config.yaml
n_layer: 11
d_model: 256
n_head: 2
n_kv_head: 2
head_dim: 128
d_mlp: 1280
vocab_size: 1616
activation: "quick_gelu"
norm: "layernorm"
norm_place: "pre"
norm_eps: 1e-05
positions: "learned+rope"
rope_base: 10000.0
rope_fraction: 1.0
qk_norm: false
attn_scale: 0.0884
bias: "none"
tie_embeddings: false
parallel_block: false
init: "uniform"
init_std_qkv: 0.0274
init_std_o: 0.0
init_std_up: 0.0274
init_std_down: 0.0
init_mimetic: 0.5
optimizer: "cautious_adamw"
lr: 0.000993
beta1: 0.9
beta2: 0.95
weight_decay: 0.47
lr_head: 0.00983
grad_clip: 1.0
warmup_steps: 252
schedule: "wsd"
decay_fraction: 0.899
decay_shape: "linear"
final_lr_fraction: 0.0
batch_tokens: 65536
seq_len: 384
doc_mask: true
train_tokens: 374600000
steps: 5716
dataset: "wikipedia_en"
Each number is 500 + 40 x the weight over its row's rms, rounded and kept within 0 to 999. Layers, rows and columns count from 0. Numbers have three digits each. The size before them is the row's rms in percent of the matrix's.

# layer 4 MLP down, 256x1280, rms 0.0109, rows 0-40, columns 160-319
094:439455476440522574454522486498486463445505551516523506422505460477535459598473517500462525496489550498513549499511523478436495452497544512470525386521480516417553454509439432543498474525443507466425458488474532458501438455441476495534466447521497563536433463414456561534456569449540617531461450522470510486478523506450474489534519523492516544533500443444464476509496536504508547505484516483521578470492494533508539581500490516509469542518481495517530478423493545452537453429482511
102:502483480513473508562439456486493530488497488521493550513409428472526437480473497487480477542484531461513539494493487511494497537537436530578483522506511558500509488547467485482520488522490487542472505531489524501464462511615529477497498486446504554497451555460478509539420494459552472499499494482450497433462474453541569471592480480512559451458462519461466553523558497484498575503472618503532518459439562472526431527506513515463512476512479496487512484482496554472502576501503471
084:495509583577457521547520521491539533547520576532543477507481471506517514497482464417517530500557550510502478529420531563514461475503478547467482426488544540502503534512433439493469421519473522498470444527512473590508490450531565457517508556491535521475435512486531462472405579464466600577460476493469472503509508457503516502529552520510555544508502549486501447535453542468471534433487578515544520518523520547539523508509518497524412443513575500514530500444425517501476488496498517
088:500535418504506513455476550457535459520572512505502507415451491506439487525505418485477473508469514503538551443536446466558479519419550449461550457415471546508534508544464496517437453501492410454470537514527505412495537473541551477491504459499489504495526449464456481508464479507450519442447528496479506507519520535442502474561449485465481531538444459488416477494464465517572571528514464492479484584520440490496564512444488542546584492553488506474487495565502539545552476531530529
110:485512482510465565527461557526465544533495489537569547555407494504502525526534517486502505525519528476522541470506430549435502488514527474430438466460498544449463504451507470529556527543499467560530500460469531480443429585575576491459540498554583481431494515475457419520474520515524455541525490501555458535508501443544478487504469528516479454402505480494461510560530521432485484540473547475443466521485518548488414579529477432497546486521530557476508584445519492487515443459472514
092:545477477452513530554541500512522465495474479454583437498531520496523539441541431416518465472458528474499542525445467571435487494537471493449519470509486526460544573481552514495528470551499565524498484460551546550478383538525445472423460521504451559506407536462462479575472537477475447471522531487551409455547496401459526522508497613558496465478513535500552423550522514565441523480545518561500515494472526521472515540510496488500511505461552480488486517557477447451490458431520500
107:515540464509534506468502545479561513504481486499538480404497504446533458536498463469497426513475541529531568514502511507536547529496481491427524505539510510455501486481481509458488505553411500512536504523475455432582421510564494496454372523475521492557470522442429502495488495502492497528514532497457516515518521513500498485528496485491514528509521456508522506497504552483551478492506500480531467567577416504478565463544427525496519435600489472492556497431505574495454567495513555
107:486566552466534485487506521511552521483526469489549495485442535520480494423508510519523532513450533478514516513473640526476514585520461545512527550497492514531525531464564523513435421518567555554492499464523515509462517450510500524443488480479525496554546422531523532503479478429556550457452479447568433507522469534474459500456454557528409553508544505550443469444526525453449569562486511494490485523489508497501456468487543487479498485468469499524406513513515486518487528427467476
088:557499507496472492510548459426495529504532523486454500463512446459461504560458485583532500531498465460467513463473563446465446462532475466527493545488494577505423502509481461498526579547551538425511476503519507398440545392461465512515544550492482526501502479438525550512575499531535445469487496462529584468448424455447451433475545513492548489470488503467489464493491504497525500482585506513544537436489515466481502462561497489482518458539577481533578504508549527562483589490485493
094:496496383421455449546512556473466475488485470506485535541536574492481558420485513528531528517485538510510486489506478540565502482539516457516564510528471515475506496519544483487498472532445437471492487481462481467489490519579486515544505505469438462462494470481404559482447516526450459431507541494554465430436521527545478530527465527483486480434444596465501484501450402430489576500509486574431501459472539586495551441508408492504537465472562462470486445481513533524500524484480557
088:564528545495474523510484532473522501461563494506502520531533579550470457459480505479409514495510497546502460502418521443442443498566466491528461450484548512462542530500501456541472491538534520545475519487538540501407490530519492513468489439472510501466479506568598586518524538454508524451514480495538484545534495495498450533441443504541535459504479524502507456475505486559525528522502543493519455524475471516444483479471550493501491548423544517465505534453564443497464507494522547
093:434509447461440543506496507539483482523531476527543529507492563479501534507486440502538542452442489452491463560481518471525455573442598463479504490461488485526509540456473538561519511527465555533554511466463537440486463419514567529513470522529538516477517455494446449550618471503560441459476464476544524470478473498516470541500527442467432615510535483513514561535510442527511470478450454483493490513539519457561508490542510519619454543505557554496547500458555425475493432529530536
112:480497493438425570510489480558487536479524508524537518599508534480448561491544453489489447422493493452520486528554463467510502523476503453544568506529578520554475607465544521446432485462548548485551528562464447533544511391551435441577499449514453486569526507536472482477524419487535474487454509479467511406470518518515546508529518527467486535480465492541538502516523530509442521492500532571460453464491530493410480478557475594541529441506494440483458521501440493475547545486430538
095:492476482541506518467532499433448533505537494538551481433503507562457495530484529525486562516525492458546499493559520481466478514429572484529533521447530506508507472432471492482467506480521532467398482556482494459508515483433562486532493486510478462469529460572531529453524541530485457461464477510526546506435440516468486493511505420410480532549515483507440523511514479579542508561501407535463519507508450478498496439473559541545431518475422541522553517499532497557561468525475491
091:434469514440467569508470480543507510470543443480470508576535479456509533411523482518485533547463468511520530545520469529439521439512529443508443486446502484498532555441433506510526505511545523458537517505563610506454515551516511548504484521552453585482471475466504505545533445468584510563495437518499487509492491467598450579519443467509476521519469574491580526508528437457423509449496491536502545504463505545493492424541494514509549506483517589542536472477533512530508538505558507
087:416505507432555496471478463531538446470486498474488492566495534557499496437530467502521486533492480538538442428483541535523513525501417480468468462501473441517521492480581499462463520424561518503529467476585482492423479465496545514462458547493514505457523422478497502473441466509507534494505457473545483510556556557455552531486460508507471516509490523501473521497553488457413473496513507491504554505480591545476350520501510448525491503507488478508472487475448454518471456453522482
106:517501530551535477477488476497541482530494495512530544469536417528515487557536555464508544507488511505521491456444456553431457502516502577452507514464453511499479501505496507518553545477584590536468527528516526580514467520476448588543497514557531516546518523506541423524471560497556566512468501541503491546462529441482480518535511518533558438521504532573516473482545529482425490500578510487496490476482444494493463522529466458441487493473507536501455477525453518513438512466600484
112:476464496452504472455488519539521397468494472484499442510526573491435520497488462580477549466402518480452534522525444433493435488525516493527473535490423538485523487518497485525507436535370470481489542541500528426473479540602524551501512450484459459453504456455455589519506440504466443505540559509573511465536561548548467504536476507494468463488467460555479415394509452528495610557405532562525464571517492490496590428463463516439533496565508527491429488529586523532556527502540590
086:510567530471507477442472454449449560536447554543522529441491529418446513569517507522563490568484480575539469544529500470518514521479469522588553565522548521553487501514493448495507504469489449465489523574398501518493578596549458514464570463524519485499621549517515487575563496539533487475536578483497548569498468483482477563548600503451457441491542492497483455498536551456464515538503494485468419502593470437455464486460552525525547524458517488459452483484529489588433473483459495
092:519429507523533515626540481552515528492439503563520488600463455476603463488497478430534535471473511477530511494508479535459433492464511514466509460491500598503543529435473453460481447494525500506494506560536500467456491486562538478523486476572504477544494534485514483498503515454477523457449406465544420459473473548473497512519524487565488486489489496466449513497479519512437546439506537513484512509487523581430530525495486506535506417610528465484434528438550556458475574481551555
102:545517554472505566554483471542463488488534475517479501532554538477468558517600513534501544459453532446471492468533507511534500520522528497484527462524472500423523560405614560469449547418591531469553465450474472524527570454558501522498536518452457452457515488485412472509538475499514468480502534512562498430551477458582518546472528538530457499541527530550616499468509453429477513605488454503482515446485540449542502476502529550476544518485525508508527530438498522513508513508521539
112:481541540516454491457573457502502508512490491468541479508485476582470523433437533504469500481550501492541457513460484474433473544511486475521517505520526490524511521542540559551489557470481549465434497453446529594537481460477496540485465454531494569545479526493469506511493424448540501461529485502460517514542542512479569476516415502474438527481576540427523524522465531496447462524459550433472462430494465476482494437535492526466462543425509444542389494493465397448503489506467510
127:516562469558504481525459541479454421557484478543480463466552512529535506406491511477497449565538459564499454440500482530459522510540543509532509498572488473461463492468472487429526454513463504455465451506540487479475505463494512553482488496447462473503479478492513533515505524586507541472489418582439420522564564463508490534494452420523550463501532540456523544513444453471498479513553462595494478465520457463480488443495470452460475448467495515510509449498451574512531498526520524
097:474464476493478448508492469450543502461498481472584538447452478473514520502487476548510456487493495540547458473524514432501538552446397488516487520523483529503582516528509453524506490480501500509489509545489427553449494484536512466500505512483493541479514490498535526480499523561426560485548502498514583503561536520465504528545507495460519504456508473549495538488555493444483573514550528480509451516495496470503572451494478533487501493570445502477469585436521511511470498564582499
098:453469483591514531555485444530468555422489542487475460515509489510567473467439492532538575467497530451477529495441509465581431469547555529517538488544538567556536557544442482419501457470558507568500525529495480433557514391526476514562475536521470488587510488466487488509493466491474498446504534407427499529390548465573497515521597523461483461514466460507547459569519503496458549472526509507528567469478509526566520508548464510538459415590531457472521515508538528485510616482560559
117:593478495568470493529434462510502474597485443522496471478478475483527459517398487512532543510481554445503474444500522542478489506495505460523480489533560523423464498469502502483518427512619496516516458502470478477477474471575482517484582538451545489593542546485545375491499518451513498527462475469509489476552554461433554443540525482499514533524487475533463557597527540509537523513480466490505494471516506520505419475507597488503600494493447560485538499473441537518463441547482492
103:453587535571462484542482528469537445445482421496501474525544538499455511494486443548466503529496533525421466486449509529561546487511490514466460509553464550454522599576542485473550493485418546508539532562513490561505484437480456515576492486454450483465483535516452495509485576550573481483483534504465456449481586440502441511480522505494563510487497481476476500438486507542506542520504466481501475448451487476524493489521506599508530501534515448493493463414494509549562553535562534
094:542525535449518442471529564505505453519508515536554489491527520494410521625486477534537477456489496486387527519528474528545496581504520502440505525467450465485510487550531608429475508518465573596490518466396429503527469483485516530405414405471430482536433465459516492501455501498495490450455551535487499516511491512487505416513499512576540518509523496531524483480488482582528465525503450488537556482512464387520566539517470534473524418537509468521545473505485490476508510476449436
110:480479528456538476522579522463511578490425530478542496499468453534410486485436489486466543550521461600538546517498491472514525438531492440510457545558483509503491506579534545544508450567599546486549482537512499549465499475456508560592505450514494533534470520527510513497451473481481494555501508533517490526502535549493505496473492506488502531454441490458521508547526494542546518483536540446385460528485507526491543500552560478436547468443471502563580474562473435486492538484513515
113:479503426508444476547442473538487515540489515559462526508525488437487486454529499464458467479521520487517485621543459478514516505528545531526551556559551496569444416452470508560464516503452483467498471464497464474516453529516466446543452480534506495500540522567452509439583543501479469467488527509478401458471513557511460510489477422574481476450487500523496515453521509455518477448479496509418487526527503558453483489455472481492496486510514473461540500474458451468496496568554519
090:452478530521493460447580446548505540501501486542540497501555509455522505543613549578420462422505471441587413530500536516441477570462561480500486522490461525450515439518452483500464516548480557488470525539492516507576480520481556510515475496504576531514581549471532527467600553522473500569510472526531446528511541492519482515500538374558532455478600507545459435445560508497539505471477430409488551533523420469492545542489457552499462552547510503511455615502490502514490474500510539
088:554521533514534442443569568558523516502464465451498513482465511486510568499489543501450493450479489490484505409519488562431503485481482501504498522480530444526446413520542530528432481528479523510421514501554478560507489513453516490531507517473492505524445536515500493452452534514441512496481535508543407530490475482499485466441535563501539469473472514519422391547477457508513516508528483485461480461503537498471597525439488491410479450474506492548460526539451510499554517432488496
101:549488496582538447460445516551476513555528476517504473590461497495533474511529539529488559485464495510471561471504530487561457513544478496552497558467504485507470479519553436537566550494459543501462496486543500506487505434536473525518536492529505476532535484531469537494510565479518472461492482484492461451530525512549532587420476432528531438512502515521502490467509403557507541508443483522506520525496502528475554430558552500464491505519426540505424455476546550507513553485513542
113:534503536472479540512515560436481541467561469413503465481464497469499540533543559425493486436498512432484516449592519503498547515567473553472517504491516462427532484504548536474497529503520539532446543434462481510520441534447496419455455587513519485498414492478512497521531516535462495534542482481488455478523463524518516477453564572460519470540465521505505453460507477490479483517545488418544511504474477525526500579451507461499476482552488579491505568531489501514472493473492450
099:468514505492476507378453525530474556532506463448515543510460546525547451527562487520460427533504524544509507493524513473534582480528453468558468494510547491490474537547507476467403530491477467467499573502496541523507504512492528438543485571471480527479472476465536591432464491551464495472558473503543524591508459546488513475498540527467578499499476544546504469444553487494524479470539549527539514559492513456444500489482444539514438535478409517461644544443464457538459416577527549
106:452538521502544448430502530486400537530465488489499509503465496525514514450593516508431482542521419563488516451477565475490525429496441547516495517452563534507517430525555537509536517516457444479444497450580437525526478553443526528507547466543529493450494493559490558449471525552471453478579525501544492506527541529484451533474464528541531433493511609451485489484515438575425514517446525457462491569522529498474440511454492466502425551499488456523512507502471438496501392538481506
095:475444497468535511432525473483479557524497545494424552491524534503468422513524557500519427515478511551525545472559454496483474476489487462582444473497479489459501467420478559559533584450417459514548488519466538560462504511455508552492532485521469435504520478481496460465543467553527526476535473525503539441510489549622601485509467489516415490506521494429484544456487534494495468599481521502455497547481504488471485456413491523395443510478454509523518512464523509527446468496508501
110:525494492540488522495541476443473475491480447495466525518489496507462535452430445538455488475476424509525559524508460442494446475428514504509504488483476464538504537456521457512457505465561534488486512517565488485524581528490458511532458534433395459515529489550561483452525456537499492440495445456484464504485478466450445502457478485543456583505550519499559530406484455557512505525469449526489483519452440507430499437466543524489516532503408461507504557495534478428535506539560448
107:559428465479451542460485494465571490529539527538468490509479512486467511473567407497529500524498538492467504530584500566527475486521517428489477393499555478554491483519485535533537464523537462477548558483493510497486483539445519513497505461520493499602452549497471460500460575505474500436512544519537480482472577515474580493565538575529518512507481464526510547504463527551495452524540423445416555480504489447557563524468475540543547510549464506463550482518462500513551428576442464
090:488485498536501567486441529463509453584504450558507431453512495435504542561451517479489469459451512473516527474512493491466457468493497449464482456496502489446445509562490480517372498527464471442472566482504517454491502552450552459519486484556551492564486591477522437544523531494553503536517457477479497531532483573467512492531539466530494560557473431507472452492483490569515502447518434512454405463593405473504590453500447517483476519476500547472570553504579441487531517499469475
096:456548511527541449429470515532511466468524471489471532456474494475437428512462455537467534476421499513476533551512503457528412511406549495436521484503469470506487593472486546448496514456488438408544534497490528503446528463447530506450493533495499405436533494482564434475533445524578473552459415444505520519495468555494451495546495525503490543554525433503498567482476455507509427461496489536534492553525543489488474393448547541509530510558499469459512531504516471492507420537552503